{"n_layer": 9, "d_model": 128, "n_head": 2, "n_kv_head": 2, "head_dim": 64, "d_mlp": 320, "vocab_size": 8192, "activation": "swiglu", "norm": "rmsnorm", "norm_place": "out", "norm_eps": 1e-05, "positions": "rope", "rope_base": 16800.0, "rope_fraction": 1.0, "qk_norm": true, "attn_scale": 0.125, "bias": "none", "tie_embeddings": false, "parallel_block": false, "init": "uniform", "init_std_qkv": 0.0519, "init_std_o": 0.0519, "init_std_up": 0.0519, "init_std_down": 0.0328, "optimizer": "soap_variant", "lr": 0.013, "beta1": 0.95, "beta2": 0.95, "weight_decay": 0.028, "lr_head": 0.0432, "grad_clip": 1.0, "warmup_steps": 76, "schedule": "wsd", "decay_fraction": 1.0, "decay_shape": "linear", "final_lr_fraction": 0.0, "batch_tokens": 32768, "seq_len": 512, "doc_mask": true, "train_tokens": 109900000, "steps": 3354, "dataset": "wikipedia_en"}
Each number is 500 + 25 x the weight over its row's rms, rounded and kept within 0 to 999. Layers, rows and columns count from 0. Numbers have three digits each. The size before them is the row's rms in percent of the matrix's.

# up: layer 5 MLP up, 320x128, rms 0.32, rows 78-144, columns 0-63
# down: layer 5 MLP down (transposed), 320x128, rms 0.302, rows 78-144, columns 0-63
# gate: layer 5 MLP gate, 320x128, rms 0.313, rows 79-144, columns 0-63
up78 098:494493486490486521510523500519511484514512486535530516471464542481496508559496482525492475426447502505492516495553489499491509516510500498519513471487517496518519501518503522468506502501506525
down78 095:507490542476492506471491491531494532535485522444489481488537503507520481479514488498532531516513534510517443526476521517491485497474483454494478516526436525546478499464481509514520538504523492
gate79 096:503553456488484530511499496445470501531475530480488483475490517539528472499479477507513520550504490513483452532453507485505517508493516484506508458498510511503478506505529490482507497504479517
up79 106:452525478447480492510469499464487489493518503527515475535499502560555508468469527497503472564492526516535518516484488481444516464488491509492516524522466517494507458475497475457513483477520514
down79 107:502481487502523520526542469494514488500440512483500519493512528480481483513493499465550501499510534472519510525446506496562501550484521479489495477444506536470521535479491515533508507465486540
gate80 099:506520548503516534499477547492495507485494481506520450467511478533499496498532480503482546517484481509524522510502494507557495541490503501544443464476497508531476490529519473506514523545521480
up80 094:470472553486514483459507450514470517506512488513481546505515504490497458514462493507520525554487500504484496480506469497467522522521525539467482455465502505512537504482497519443520447484488494
down80 096:516542510503485497550528491496501463527536511498526487508472537492492541482484491480462471520526435496517496520472498477488454480542548508491511517465541485496482456461487501499535505520497543
gate81 112:524470500531440512497490577473510525546482533480527516529478502463505501493539464543485480522527459480474531501513480499526501474453490531469506491492497538503504535439491497514467494506508483
up81 110:525467508492492521482508546467476515523524540529525520509518534526518497481536521504525487536508481494450522486496497532554494497480557527470499471513522525505514550425467505550480504510515459
down81 108:550465506497508530539496501504530488490532463506506497540495520486457498467503493554483504514500473467470466531536457509498500538510472490495491467455492509510445502465489516481481499492506477
gate82 103:481503505480472526523519486503510490454517530498481553505526493484491519517478471490500478471464531524475509482500470514491545539501518498501464518524463505453517523517473506559538499479470500
up82 098:506484536524513489493468549517481479514486519551510484497476493485485520469499515537483500481533495479483535433499488543490476520506515523504529528502501456433476473530513504481526493470518490
down82 099:492519532493517527524515484503514487449501501464472517503530538491465484493511473487524491468505496501519482513516536454467526480522529510490467491476507540539466491443426504520506485489504535
gate83 100:543500518481490555489505514488556486492526510474484509510484500526506478517473530527505493488537526503499495454517500491456503488479493521503542437481533479536476496495487550514477473519523537
up83 094:531491513483503522474522510472492458524489509496529525470534467472521516520521501513503485536530513473509523522478500426534517508517526485495523482533526499461526541527463509452575469492490478
down83 097:454515494475501480500494520479461465488473522505486483533508467468522546492479534474490534423471479454463471517455497515529480468538505474476490505500491531507539500522502518454485543459491528
gate84 105:494526515510501509500504525505484526457490499500499478432481530464497508486482482487538464475518490491495462506501493507521479484515503535494490500473489507550536542470497538537512506461454492
up84 102:476485505461476539505527475494497513490496460509526520506508523502485508501520508487515474509517498474530581474480512519493506496497462466584511512490472527491499479489501489525530505452485478
down84 097:507512522499522507489479492495515505558495503480454458539495474528534542495479449482512525501496569498479515532522511535532534519486516526495501548493496540443481533501526506444480504471512498
gate85 108:518470518486502489501510485513463500501488529494516481458477458492495525499509480494486522529498475481489496501504459501536438501496473509481467551506515477536461517484522567519480498447463482
up85 095:524493508499487479470471487465492469520489511477466492470463482540472502505487494468531509510504477468482504466471510514542566490471550472462507483515510518537494470503501503507490521436524507
down85 101:484490517511466482501530471530472450471484485463557480478456480475500483521520512522464515498474480498529481527514476530496521511458514481499495528477526480555497473501505507512518506509452503
gate86 102:459488496497513528466474510522499518467498507550515488507477537500532505509522510467441500502435529519516548514518511508470484545567465475514529506511478485488455506458488478477476505513474523
up86 105:478501520496524491463468519528518512478487497510550471509478542493501509495508487480435467530464536550516550539512519485515486534570491506483486505495464521520478510469523482499462524519501508
down86 085:522514462491491491519528505495467550497478476480479517480520477500487512506510515518533476484442579476514458497498452519488523455479501481475506484476541483506515498542542505502507469493473484
gate87 097:521510525476464491532527508502518498542463541505504486513482483510520510455493518518525513520518468503499518533487504533487481485486493473498562506482508509552481515473481491464555468514483494
up87 093:509498485500476486547454487496529499469506522485495475496520554481531531460476484515523496519476467512494472528511521538487486474482501469516533515530469450483481503486465527500539472500487493
down87 096:529510463499518474491495542475478540502507493477526466502504480498510476457508491541465464479497466489491512477533469505454501497472478436482460477454515561500520504508514498498471488554510466
gate88 103:521516502472446512491533453488493473515474513503477478457528503516522508517467508489539515481522508513453488480458462513533479528500488509506505523484480468476521488475546470548516490520502523
up88 106:499474523536532479489517473440540491524512495471511491475493484520476491547485498517472510481507513494508500480497521530493474510495509489526560497489520494463474527564489495495491514516447485
down88 103:497468526501468509452490521479467508502465518461470484523482477496557523505433511488536493519461524506508506523529465487546483514510515509484478522544487492474509534514526523515462524519489479
gate89 099:494487480476480494489560469522526485526487528522490524504504498493480525511454517500482459489524480512468507471474492501523513482536495477478480514468514523520444541512487557547524494496490516
up89 096:523490497536491493477482540455465479488525466471457490505553509542521454505560511535479524509490501492521453511499520495462449517460463528546487494516489480478506505486485483487490522503502496
down89 099:479508482483508488464538487506513500497502518436532492485477457525498459486463510497537493509514451503476474516519524483501495487504483449475494524493541506509497527481496501489496468512481493
gate90 102:527517485494520494502501502497472509488407523489497483485475508492543534476458506500508477523470495523517511482551488507524483477502514493514483518479509485499536473511483458501491518560507499
up90 094:506510494523494486499543462533494484474517516472495516508516529512472427504505534503530484456508499465504475474467501543459480506508533496462496481501477520471487512525540490491542483473504483
down90 098:545541524501580491545507491499518538510465497526496494518463530511519513492498474523508488519476501526447525520535466483548492497470509536503481512531496486506525500519502508514426513541502531
gate91 099:536541506518546519507511496486520505505514516501490497467437494523451493481515475503489508491506478504497510508532518464547501440441514514494479514515550547495487537519521518539486543520502501
up91 103:497497490478452531541459475532491505527501505486499483524502503500479522546518491509529494523517485498528520509440509506479469497548480488469475496518478449518454475474496534475505527495527521
down91 102:509478495470482506515465508525461499442473497484498512473517466492519501511534473483500506529504481516470511516510512518478490475474526479513511480499455554491530499487483445505496472446509525
gate92 103:456509520506538455472471518470505503504491532467529483506475500524462509531513479500491503532488485458503513489494490529503459493518503487525495518473500524478540488476489461525520461460516515
up92 107:503492480484432545497514494507507459498501518489482522515565484478532507509495509504496472519467531537525501511506529489482499473470510490484501497536519416513528535500502468491452516526466483
down92 104:501471465477499490469556493489530555509469496506497420523463507505524545475521493490486569506490462471483480482482515515501514518487489483525517497475496506478519520524532506515464490527484533
gate93 103:497501438483478494496547467523517503522483561483465532526477508522509494484514485483477520512485476478508448540518517551481474489510459501505533561488507530525514505482499530537524490469450479
up93 109:499526490476543481489528530513488523501504533494489489522538465515473506464501531485511537496456514535485478519485481516497487522516493487511487503527513510504509517460491551503524505492475471
down93 105:494488447459487563462498496529494488508497498531478497490524481519530519489488487506508526484538544481470462472470486473485504528465490535551546476538516469519467458545541511497493514495470489
gate94 096:477488487471518466517474483488507421506470531501533438502434482473545504494511525516497509525537494501470483549440477479479523478496529511491478504513515506518467526464466469532500482442465557
up94 091:506487482486536487503539504462529526514521487507445511451474489535545494518505486492545427482494509479475532501496534504504488468509514509492489539495532520479536471497504511497498490554441513
down94 092:477507486478496495499495485460514480507470550513490541565507468544530486485527493512467542471487520473527505501539507514517465488509523516503501491513530485534517493484502536511486484527482489
gate95 098:486498490470452510481500496495539539492480468495521486459492531496480517479505498515509458516535472508507482513499496508512517499496453532472484482501514565474518495523529493539501512488487503
up95 100:497500470527508517484521525532486533533506513517541473519535478509467485500499493529483492495547498503514486503475463458522481483533522519488516523531458513511515451507497540466510541448528548
down95 094:479515506527497482529530479500531499501504522506506504462498513496522523455490535489504475509510452516510486497515516506479509471463503476554470465476502522476475490489476504534494494505494570
gate96 089:504520429516501488509469512506493490502485513511488443496496494454465528490522495472558529468571515539496431462528526540494468486503527490476506497484490533484470516484481531499484492455487502
up96 093:494508519486510522506474503506487504502526498479467508497508500491496507534492513490451478569450495521488484515514516456508509507505496526505468496479498498526500468537518489440461525488467504
down96 098:512475498524493531495521498503530534479456478477500490507483492511531482512502510505484486472501481523494501501489489563517460474478505505468508451516502530543490536476533465496511548469485465
gate97 116:457540522487481481507458522503470512507502505510492502500515493562531463523509512518506516501513503469518515551547500480492489479511542527478511494515504533507481546507496480457486465482502485
up97 098:462480506517496511527484571494478480488504479515505493503478518498494481474464511547503514499502497531537498510493534481559479464479520485508494484453481473534508471487528551478494522498515503
down97 107:488510463482508518454504460519483485542511498524458487498526508462500477464502508459458497471503531536438547479549500502473514490488506514532512516480503489513483499512473456476502490478482437
gate98 096:494496504544508496529489516543494549500508475476481478517482552499537550459505522507477502521489465461480518529510497523478501510478444476462558518470505521518490508500475521493490533518452506
up98 103:436504485499516492486465493500493512465468504528480503481478544532506511474498524460538521460471531485478511500497519510495448477489486493509478433481478477492517505514535518437531494494514465
down98 096:536515529506502495492501489513499503544523507502507501526478472479461509533513515541522481506522480513523477501523494544507491423493500510481543523502496489516489486527520424493525511472455468
gate99 097:480483504522486500483486466519500516534523532517471518552491491512526536503518528528561484486511477537470544494515514508519507510520490495509448479491545475521496534494477504476476498477451502
up99 101:500486546510515482506509542503516523485519527558510515497523513497519526477527529507553506497484491497469453492464492539532481486506458503437475528498531532513547518516494518467535475452501487
down99 102:525503485553494473476507505502488483469479470518478458523475505447505518514509487505484500496501448504468508505468508508476491486521534476518549502514496513507480484503492481457527543482497489
gate100 091:514512460474474485484493501475454483511503526497474506489477536479457504512513497496508521465526497466493536476512535549507539434479475494487473505489487505509472466456481468547512474485532480
up100 084:542530509464473495502523501507508508495499489487497527470489498479479504543465494477498518475515512506530520509538514508507537462482504518492487467485494511495483477461472477535518479504557480
down100 101:518496525485485467497491469507486535504505533516470464476502440508521486496472531539552474497439541518483485557493480497501471494475500485527552508541494502496472541540537503464459485526501475
gate101 098:443463478481539476510484519497501466521480529542494499476479501473517500511527548526536491494514493490473523503492517523449471500508501460530508469518461489446495482521503521494494522477500491
up101 094:490494516530494503513534538474503486486513540494474498492514492505499443525542520511507535506476491506491498520533510482490447517472470506516474474477527533507497515480487496516525478517490510
down101 096:535480484455467477535469531518535516491520444497500520502485532536498528515510482542479507508491500483466538521557503520513528505504524478500503486492510462537466510506506483445490487529513542
gate102 106:492505494546533489432484463484503518528513521458511503514501483553492498517513512528519532471495516467484490491468508484504522493500471472486557503530524481465486505526562442470453490514529500
up102 100:527512527481477554488531513511484523487479501474461531477536492487484517502503439475513542484488488483470479528462522506491474513514545542471522509490456509465516503508483493491467481509501479
down102 105:485478485494519470539521493512493488506494485538476493474507482445524487506538497513524512511467562506536514509514502489552485533509507497489500451482486500508478526498501512496481473471460508
gate103 100:481500506471518509513459448513542487518543531526491484497495483528486545463520499535508489510479497479535503534515467517484500537518528513453510559502525488511515470453488506461485531502553492
up103 097:528484562488538512505497491532496471531496510483508503549484478478494517485496502538487460488541489515505523527521495476514492547505456497537496475505505484501538504489492462511488516475478515
down103 096:527504521507466482503515482477455471530532515482549507482480488462491500477482502452491522520472517501495493452525538515488516470506482504479577460513498494496484530565489486512492501498484458
gate104 101:481504518531507504523482518485513472430495506457485486486481502522516569480502529488485487482566504505517508535510469493505532468502484503535475525525490517479526543467501493499491480475495540
up104 107:455485496513518506498522553492495491491507506497515530443503494495486500504485457530527506519452496472517490445507521498486479507488512512491538527497467528501447455487496466466553478451501505
down104 109:495497496487467494454496514507492481499517495456456479492504459440476534498498497498468495489490508514542590495477506512500518501497505483467454508450494476490532506566527482508477522532455521
gate105 093:505493484513521472521489518517503487521503519506493490516510479465531523498453518513484499515504480534529449500519476522495509477504488521484514502469504446506502561538496464486502514527465513
up105 101:559507489511528496491495436532490493557494501480517500498470491491444479497508485498482529462487510455557507483529511505492507501497470494471514488509534465548469475465498486535522495460510493
down105 098:490514486473473511513489517450511513475496512539506526506497513519565516505460569525522524463465489524503475513474470495491540533511515520477524491469496495530484524482529496442480499509512506
gate106 097:489465502486515532530520516532463502536466544539457483467507479532471555486494522518457549487493476523505493494513470496538474493511487481570489538533458483545494535493499511503511437532552478
up106 097:503500469532475488485501520487512526499505502523525511471443515529506545477516474520512487521471482488488536539524457512517417500462516492487526529514478503489522476533502467518488492494517478
down106 098:528497511492506530505431500480501483538501470493486549539583503510529482485448474508477473510505500502536509539475546500465535499492518524491523471461510536503498500509494481497474487506459521
gate107 100:525496492487424531499496511515473491482490509504473497485521531486510465490464449489487512497498462483499506494499489482505482514515525487490485483485510499488484526491502505521468521513507492
up107 091:487498537533531493465530445510512511541473490488502495453475483494507516515508504483490491534548493510485477503486529517524474440527503529503496504531560488555514503518541530506517509520551531
down107 091:520505452505488523534504491502509491482480461499513500537500489501490481487464512515491494489438489481485528468465434475504525491483553501532476500486456501466498496547479513510519511478531531
gate108 092:447489525455511485514516484491471539479473507489487510513482499496491525463472518481463545498521502498465486501526424482518522499508484486556495502551495544503516470519456490531465483533455487
up108 095:491482518480509472522516531514460493476470495513497506525486529540531507481465531434505521491511491507489482504542469462500476504518505489535500509534547509495507479493473499496498501558471470
down108 106:492517520475491523537519534501549506492490505498516455558508526479469485454509491471496470513494535480531523518505544508443479474439491542476506522499500479487507489494461551515488503485554479
gate109 096:509530515471510579499494461517493498526513503528498449489483519483514487503509501486505479478529478523466517505520500473468492488449484467514506478451462502508498480467481487474433497462513481
up109 103:463501492514472516476486526498522489519473500465512496505519508516508527539500505506515476488460507466563480522451519529500521484528478531483482484559505469487475507509522502493536474577511497
down109 097:518527488502530492509543506528501496472501533527514479514465507460484505476444501519512511508510478490472518472481457491499514532535510428516470504474472503509536518494487476502493470474532521
gate110 098:510478499497553501524486500503494498450486441440521507491484468452535489497499499523500502525514465535494469526477477474510515453547458505486468513497519498503491514504511521467507461457498513
up110 102:466496480511481473470489536496511507503534532523471457514517477480495505512511496502447483505464511470498473561492495544510486513487498502494475515513511515456508552531483508519483457503529457
down110 095:495513500495484483537520488481508496523521508493518485506504490497470452504507533457488533521497452535515531472526490530470534496511514515547523439490476483520465478473514517506425434489507506
gate111 112:479544528527492489491477509517462509468482518492480515521459520514512510530479436478526492509518499507559516557513482485525516548483497522504471471516496546479506534470519547529519485476486481
up111 109:511469503495491474453467473499493505472491506461500471435496470527478496518500555490514519505515509488531518536439493490522476507488554505461543441495495509504489524509520496485488484517512478
down111 101:520566494492478537506498527491490497498511519492464569507522520510553496479504471524493507534530498482482515476559534467485527461491466508499498524505515484455510530496470507504456499493508511
gate112 105:475465496451501524521512499477519486500485511497519532469465494517511521498498519490505527518523498504461559487513502498493485514499483485490493498511450501524472498492535503496510514514479495
up112 105:458513542515520529468504509479494498500531492480465482499466483477555501481480497464521500506538494478481542509557440492518451513522461532481490513458512544478499492463547476485512490502517514
down112 100:486476505535502464489492485548509505487504467507526494470496487494455487520504490506478437498453458517466459540470503503511516512479497462529531499524509486509484540496475483527470482508497486
gate113 122:555479485467506511481494471490460476467523502518505494485485539499461471524555510470497495479527491452502502509456462533458520475518435517510512519516524544502481476475497524527532510501499509
up113 106:529479520505501486503506490512527510470493476483480499492512484489520524458497515485508481521504469525525463509448537525533513502520503478511490490473478505522461490459480529509458468537509458
down113 110:458452550529490489518475485483495500509536505514525504508472457506514522518454484538489559506483517495499517509510488494519496518514538529504463481536491501478508530512486513487460498495512433
gate114 093:499478466489455516487491507469512489519502511545519465512500492573538507497543462485502528520496529485508538528507477502556494527457490444459471481474521520465516500513516537511500495502505540
up114 094:477547517506453498484487473465508532516518547506511472510475546514527544514555491529475476512487527506499496517486473522552536522477491529477475493470507492518516534502545525531485487509531510
down114 096:536519491499531544508551523481514493509491449502501507525503457537489457484453546471529479495548498477506509492492514521539515528471498487509472538489514492475520456509468495504535537474516518
gate115 091:504481520510548498503450556486512462455519480488511499503532516487496483490520510481459499457513498511531519513507529515469481530472500462504486460443528514484500483529495566523514484489483498
up115 093:525476556504476502494481497526472507483529547496492463506526497497481524481471443535501489494498514471542495534536515507526490555466494488502471438521474500529482525466494462553479535466498521
down115 093:501467472495509468496491513504518480536459445475450506464492501508509563550571544500483488508503509490492524495536494536498532503516547514513501540543555488499521507498457497468507505546468501
gate116 107:500465463524476486460501489497513472515489520459506517509456491508466486501496529536528506479509491440474511517497502533533450488518490462510505429485497525504473534490511468477482494521495471
up116 106:482529506545508533415530440490501527469490529480503471467489484470485512497519458498512485484513507470514499491474473529499479475492491471522526471502512500511566502512481487493513520475492535
down116 101:522528474459462478506491527506502464542489492485509484473500506494476488495505552503536507520486471532504520482568550511483501554485496478546508512454488487528508526504516478531524471470508529
gate117 099:497467476442547495479503501460505468503455487504457491531491475488503498520470514528478517517465493476478524452517486511470500490496496513562501533484485551456495499473500482480508448489505487
up117 105:496470485497484516439527524480509505490512475498484481503538441562534479499519500487437481494513509536512484478518489509485470473476531523569519563491489437512535487509521508525526525520487486
down117 103:513538501468430519472472500506498518507456496504510497498490531452426494461513543499525446500505522539527530538509489467522511493492460486472471484491474471507511523450461459509521514462528517
gate118 099:538485481487510499471510540515509472505502517506501491532469489537496508551503468534501480467486470507526518469470493520496467495461479527487459492491507509471479483467506489527498520531477477
up118 109:546496494475505486506510508491498509465497480495507523491553451513489522515483534554515496521497462499513455536502537497491496527515533489502507499526485478519491526494474460498473497448509475
down118 107:514501507525497490525520486522499513506495522525551516514457509523476491480463500522507508525523522521485473524522461485483486533467435481527528491485530483506493496520491536504461503524550461
gate119 089:543469517493520501496496525554527544475513443577505509496510529482506515494463553497513517527503475537531485485489521520510471478487519535487542541457486531501469503513509497476512493519485499
up119 094:494543482502510529528522524491494441514463504481517468474463475450465494483505486497519485494506512416493486501483464475489475576485487454514535442533467497521502503502478493542464484501507497
down119 098:508501470482494531508500539513533490492553488493464510553499514483478464508493516510495520534495521530525522488521489505533514478539482561495495487451489520510483511483537529476527490519509475
gate120 098:489536504502452501529516485500518500469511500509510462497510486534454481560550489543525503478531465476500548501497504525459495450490516524487530536527500466466498513484508500428477517490504498
up120 107:488468548473535473447487504487419504486510516521559536464508525486475509529518516461504462504470473471524497511528478503500490491485471516487476509497545509539493503512498527482483471523531533
down120 099:467471527483513567510509502525493496485501500460470454511508543548534458487484524510516511510513467517538507485510530527524492520503570478513524481518469455476499503453493487479495480510501509
gate121 097:447481531509496461519557488547501500453504468496482466491511457466499539502479462494504485513497500508492477522495511501496457494492481477509525502522488519532517532494522503500465518502542489
up121 100:514535500519476542452500487517501503502510519494535542493493529506529509499495512498491501551516515488491506515436466450435546519541498484496518470495502514468482514512494471505467447501471535
down121 108:492548472507513494567486445528489498477504510458513477471511519504534468497516485538517517504500525487519513507551503517512471514474542492488527518509448534475510483491495490526487478502489474
gate122 108:490512516505496513499493473499471463470514483494499517542502533490521529504459417505486500499468526531507519512494449457523543515495454537497490507537502488514524501547535527483495536535478499
up122 112:469499509508486504510544501506463494493534498476470515516457483459528496520468449491510485514482496523499523526490464511538526499505456517513497468507495535541514532526518516439497520507489457
down122 098:486488483468506475456495509505505477505508497459507528477509506561475449445431476503498525479451560489526525488494504526498465476521495491502501519529486501515505489501507557436514519551517505
gate123 102:505506508499499525543522504522536506492513525524512542489505515503503496476547498527508529508463475502474455495525495487497487520501538507500476470500533525519497530527533484536560505462460491
up123 109:501478570504533489531520487534419502499479502528506496528498496502518484533463498488503509515502481523503528485484457485467510547484493463526522538503486471515475535496522501471506471462478554
down123 104:498527498479500500477488449517519488504464506489451509499472513482521489498475524502511460517500444464499510480519491501486508487447499487503511498479470493507489498496520486486471524527510474
gate124 093:495529470473513480500496488495519451538485511508490535519465493476513539530502546515484487521483436509489507502470495527487497443539488472492485463482488478502544461508485517502526503470505503
up124 101:479511508505467462494476499501519482528499499513519548524474460486502503499521445510487509527511472456482542499524479497504502544486469498537514471470500484546515466504473499511503516466555490
down124 102:530458466536493576532541535513483504490478514470491486502513500512463479520492480459505471496508512546521471498489512529502523506499468496516481550516549497511506500518527510573483498527497492
gate125 100:457517487448511553540513502512480483476526522514508486452502511518471514468477518523456481525469477479520521512446488523490472503513470536489493514505475513458486489486478502484533520506498514
up125 102:519478473523500534451461537470518520491479503510526474464512510492486493523501510469533489502524517524476527509531505495516492533508539498545548475514514480541492524471527508512496508523481481
down125 103:464504536481476517556517518508475501522508471510518478519448537507516493503530502536487487489469445521494514516454527480484474500549496501516454488485513509490527475508529502538463529508483518
gate126 098:511493497556498493518499510541501525466528510499486532562490481467470511501517496500525508481513471470540467487494460501484483496513530478487542494548524513513504528492506477488511465458525499
up126 107:500540479534505496487499492528499497494482527504487509518553547523504521490510463508528465515506491527544524514532447481501538455514532481490486492557535468482496460490493512435495516476485499
down126 103:503508459513486499477511465553524580534516526476481489487495487531476495493476531511526462460482543537467503485506451522511506489477468518492461503518520485517498494558522483489524539506512515
gate127 108:509462508454491470511461491508509506526505495505512515522469531479497503488522507510522503438459500521519487455505517541531437481497508470511489506447489500478499467497489479475508516496459457
up127 108:446485460523473487504508530521484501465550497461497513459489526506545477501484491491469509478551547490500475531505513498480507475470494504497497502515489461497513488495535507507488522502523482
down127 105:523491491488486538496488511484534555463502493495464488458502488508515533510507502497496535459512569520496455484499466524544539491495510458459509520504459542526511501512507520499505487494489485
gate128 099:506486505493534463515490533500468481445441492442490510532494531501484508487485464481488531596515498463505520503515485493508494529516521526530510509508479538449501500453528490494528532519517479
up128 096:479520522485536450485503497504477507455500469465510500507472541507476503476466484478524501564470501486477500500504472506489495505557486516541525484490484493472507468510519496517517525489509478
down128 096:523542523497464537470533511490515520480520490514492506517520508471511502479502500513487462511472497506504481496529465524490480470457484521481478488489512475536480471517463493475521529480512504
gate129 096:494540473532494523480542481425495516493462519464491506470483493465504506501508481496523476537478452490450502503479494520486515513488555534516521542534516518489494559509508511506526494559507508
up129 095:495477517515445523513488461547497526460499521499492504469528474517531487488526548522504506503506524481522480547472498467519478501495483485531531457509488502532479507500473452506468491486491504
down129 106:514539463523524494532484464488509473480476480487497464511475540523499500526483507493527502550446501516464522447522494516456512477480472527525477465516492489522552464491538498528481507527505490
gate130 096:506491471473482485450507532489521520505502552515521500485509498498493516512488461515510488485548535494506518491501491474480520497521530493478511504495506492554534477464515491515541457536477533
up130 099:489514455498468466511500457517477488497464489467551506501461521524517554508452514479525520511476499514511527508532484506558514433486560529495510506490521473524508488488485505462513522493493472
down130 099:524463501525457494537528558502485508499457542494505491501504504507534459498513523477462529495451447520521527498478489475485500506540523464499519494503496467492512475467533505540513464504517496
gate131 095:516504513471539487524489537472485517478476501556538511498535470508472540465494489505419534501543512544568504466508470487482519525506482514538454477529487529522504500472502496494503537479498490
up131 091:510487460519454490523510468512508482475525512512487487490537525508491496501498511483531484516508511467456479534456491504504457465526492478459561544472504500500507527512447494517461452508497498
down131 097:498527562504515511504489535479531516487464539516502517496534501527462505473514496503500553498497492539496497478516473438477487552477492497509488476480502498525526498496483501482524528489487471
gate132 097:493461495461504538507546475481504524502536476497483468467487495504523514500502487533501514458475528526518479516463455500520511464543472523505506516502464519494549494539493553468524483508536479
up132 092:496482497501476540501543529511539546497511491549528503477475499505502517516524490467509507476506531545533518456442471500466485504548474518490495512519467515512529533498539530488534511499468460
down132 096:524511487503501468508485527485486578495471545513478570492494479492490527489521527520431527497552588519457513491512504522483505488494479458513504503494535516494516506502463489536477483485471501
gate133 107:522546481521505486477501502476501488481474482474518480492501494553526516508484525537551482511487475484523500511514507516503513520533509465460490503511532501493531565504535531523509454509471492
up133 108:535525509501491492503491520483527507522504526502522471492464494536538536524523469499508490528475487474519450525458456516524502514512483471515517553497502476542539519521530515452509479483461453
down133 104:487523488486516481483503501479481506514517522528447497477486532458473497507496540500479498479558551489473512495541520484520469506476496532531466501469484466486464473491482474492549512471558492
gate134 095:541535480500504498488473461506525529519484505483495520547494498505525523548486516499522568503534499520520487530523502502513526461492492500513486493526478497455479482483524513524499497502523510
up134 096:583514514470504487512482513545540517499487501467518502530506518483512537543477502468524505482493531511490510512518516528516452532542513503508522520494504520494505495523517520461522523498513489
down134 096:521493490501463509486516470489527573496452473476543507506516462484505453504533521497518491502473456498527546470530505488504518469493508494529520504500507481520505503509468471493498482543520492
gate135 097:490512520499495494519523560511520470488483511517522464528498515515507513521559499511486534536505489519522533483533497497518480504498488474501478493492559521488499552481518497495459541482509529
up135 100:544478506477544477442512512472508502510500501445505526461487473518519470468493530496517488497527505511502486495469502532553527540519510506463531510494576520501476532520465483497527463479478469
down135 101:457513519512511508490534486446489535519501457519491450551492522493519497498473470502455495519505473544523535549496494481464495508489531588515504538509484515513527521529474516525499526496528519
gate136 102:476463491473530490502520488507498460478509506541470508508469472493523495521547514519517490516513474537517542517534477459516518489480521479488523471493518499454461519480492490445494515512464468
up136 106:469492539508507496491512492421527467509497488478483478499506498513492469492505467534510482530489495518442519494499536525507477495466510501505530523533526544471506460560513522496545523513502471
down136 100:477503483525488499482476485525523513477457500525532521479505536515505515518515504526479513478485473498560513475500466504471530479497489462480461479480472476514482517450524480477450507514516520
gate137 100:504483500513513479499524530491459490520497527496496515496461490482510488484501492506510488471453516508489530454500465516516537481461527484500485501502529479497551478551488494499484484501492516
up137 095:491501561540480519526488507513489524508499492506454479522539485518543505512505513496528452501476496478451520498506459516499519445432532518476495519480477466484553483526503501519502473529503486
down137 106:470487497477537504485470474506507479523530496503457452517476529512501539506533531493486510497517490527438495492498532506526466542532510500498537515475502495488475458523470495529499483497509534
gate138 112:455479543483513479497486474513514460468522512493502529525477519500514536487517526494537523454531489487472515545515533482530494490494511479468539522505498496488516505499509470479523472467428497
up138 095:466454524498475556511502517512497481491510500533466545503517533492533477521533500451516522513496497508482502479463506498440444561501514531482512549527509515506462500485564510464499512515525536
down138 098:508501405508493486481501504493497533510528530546485533468522484508522506489500484529491458505497501520509526515528492517494506479502530527543470507527474523551481499477506545514462466513510481
gate139 100:527515497509477485457530515533519468535524484499515483512474492460487506500535540484536475462511470510508535463495523473513512537457546479508492484491532501497521537500524531495492507502489467
up139 100:527553518530448540489514517484512545506507549516534442466458470529470481526507476502528476529496541519548469487544483464506481493472535540458508492535512517499503505523518514498508530492544505
down139 099:529505494487448516534491497477516478498503506514473531499554519526503481477542521497484504535555490493516501479466523475488462496527482531498500505511496501478440537506483514533553510515492478
gate140 104:556508484487476499473501496534474468576467497468511525510501460513470479509556520486442509477505494527489513489454507509536557494525500500509468458465498527473484467483506472507522494523502484
up140 099:563544469419506515513470528509523500500490468513497483464464494514497522470513531454455499501553504477485549509501531502506489501530479471471525490479508541495518452509443525501525493507486508
down140 098:490507523542518491477526483479508470481526520461481507530478519488520517515486456503524529506501536483510493483486455491514563477517483517460499538487492449457456511469514472518471506482465484
gate141 105:478489541482519529479495484455520489528505485503497479505497511553463543506535478535511517474541535506521515542481533517521484468477487527481539497470480481495518479491535481485511467473473463
up141 104:486507519515454505509528490457499521490527513485529478449506497492552483518468499477489455467486512542479486483521497473436534502499474495454492464529478540503510527503503548496495503543499529
down141 113:510442511486521523485525492563505486544517530492523523482506496499509498483514477458520550450500519522432438523486473500474494507538512519457489529529478492493513495502506527472509474491488540
gate142 096:502487495448511532523474542476536497500479505502509475515503482527491500470532532555498507491469508493508454514527442490501490496503498496515501543485530504474490481512493503487491543516539452
up142 087:491519521523519483478503513500472530457531474518475497487518518492499522502519508534493496507478521536534460479502492460519471472498489503515508508523445539468486504496487470529471465498498471
down142 100:493553494440499474534507491484444465496517463508533506518551531481489511479529499497497496474479532490472479521495523515478470512493490480492509516473528532521451484489475536476498496495526485
gate143 103:470479470474513520512521501527510468495512473467477501540536486532506484504539480529477523499563511484499451505473529482510502552475503466508546518475483490474519511478480497552502455488468496
up143 102:515504521489499469541518489464495514538493526549493514547507504489510447530536503498496483491488490487512535469537528510524475501520488522486462452505474445542501501544545487520473530504509500
down143 104:527509492518500484512541480555484540462502508514533518451512567473516514465472485526475507497492510497488464500463491457513491522485534463529535469522518493501502482492508480449452491503459540
gate144 102:478512453475484497479511522506478492483498475521455501503473534501521474495531502510527514476541482509549499494483547482512481494495518480479474475511518517478468454510509477465470539488510507
up144 100:491464511489481558506477497442502536508516522511484519485507509497487557527458462511487476512493526489520519545463496515488533523458496509453487443454471505482482578502473494490546480520497482
down144 091:503491476501514480479541486522500439537468480510465444542457482532503485495493499509462478500511489484506480462555473476488512484496533494533492487486509483529490469511544467483469533474491493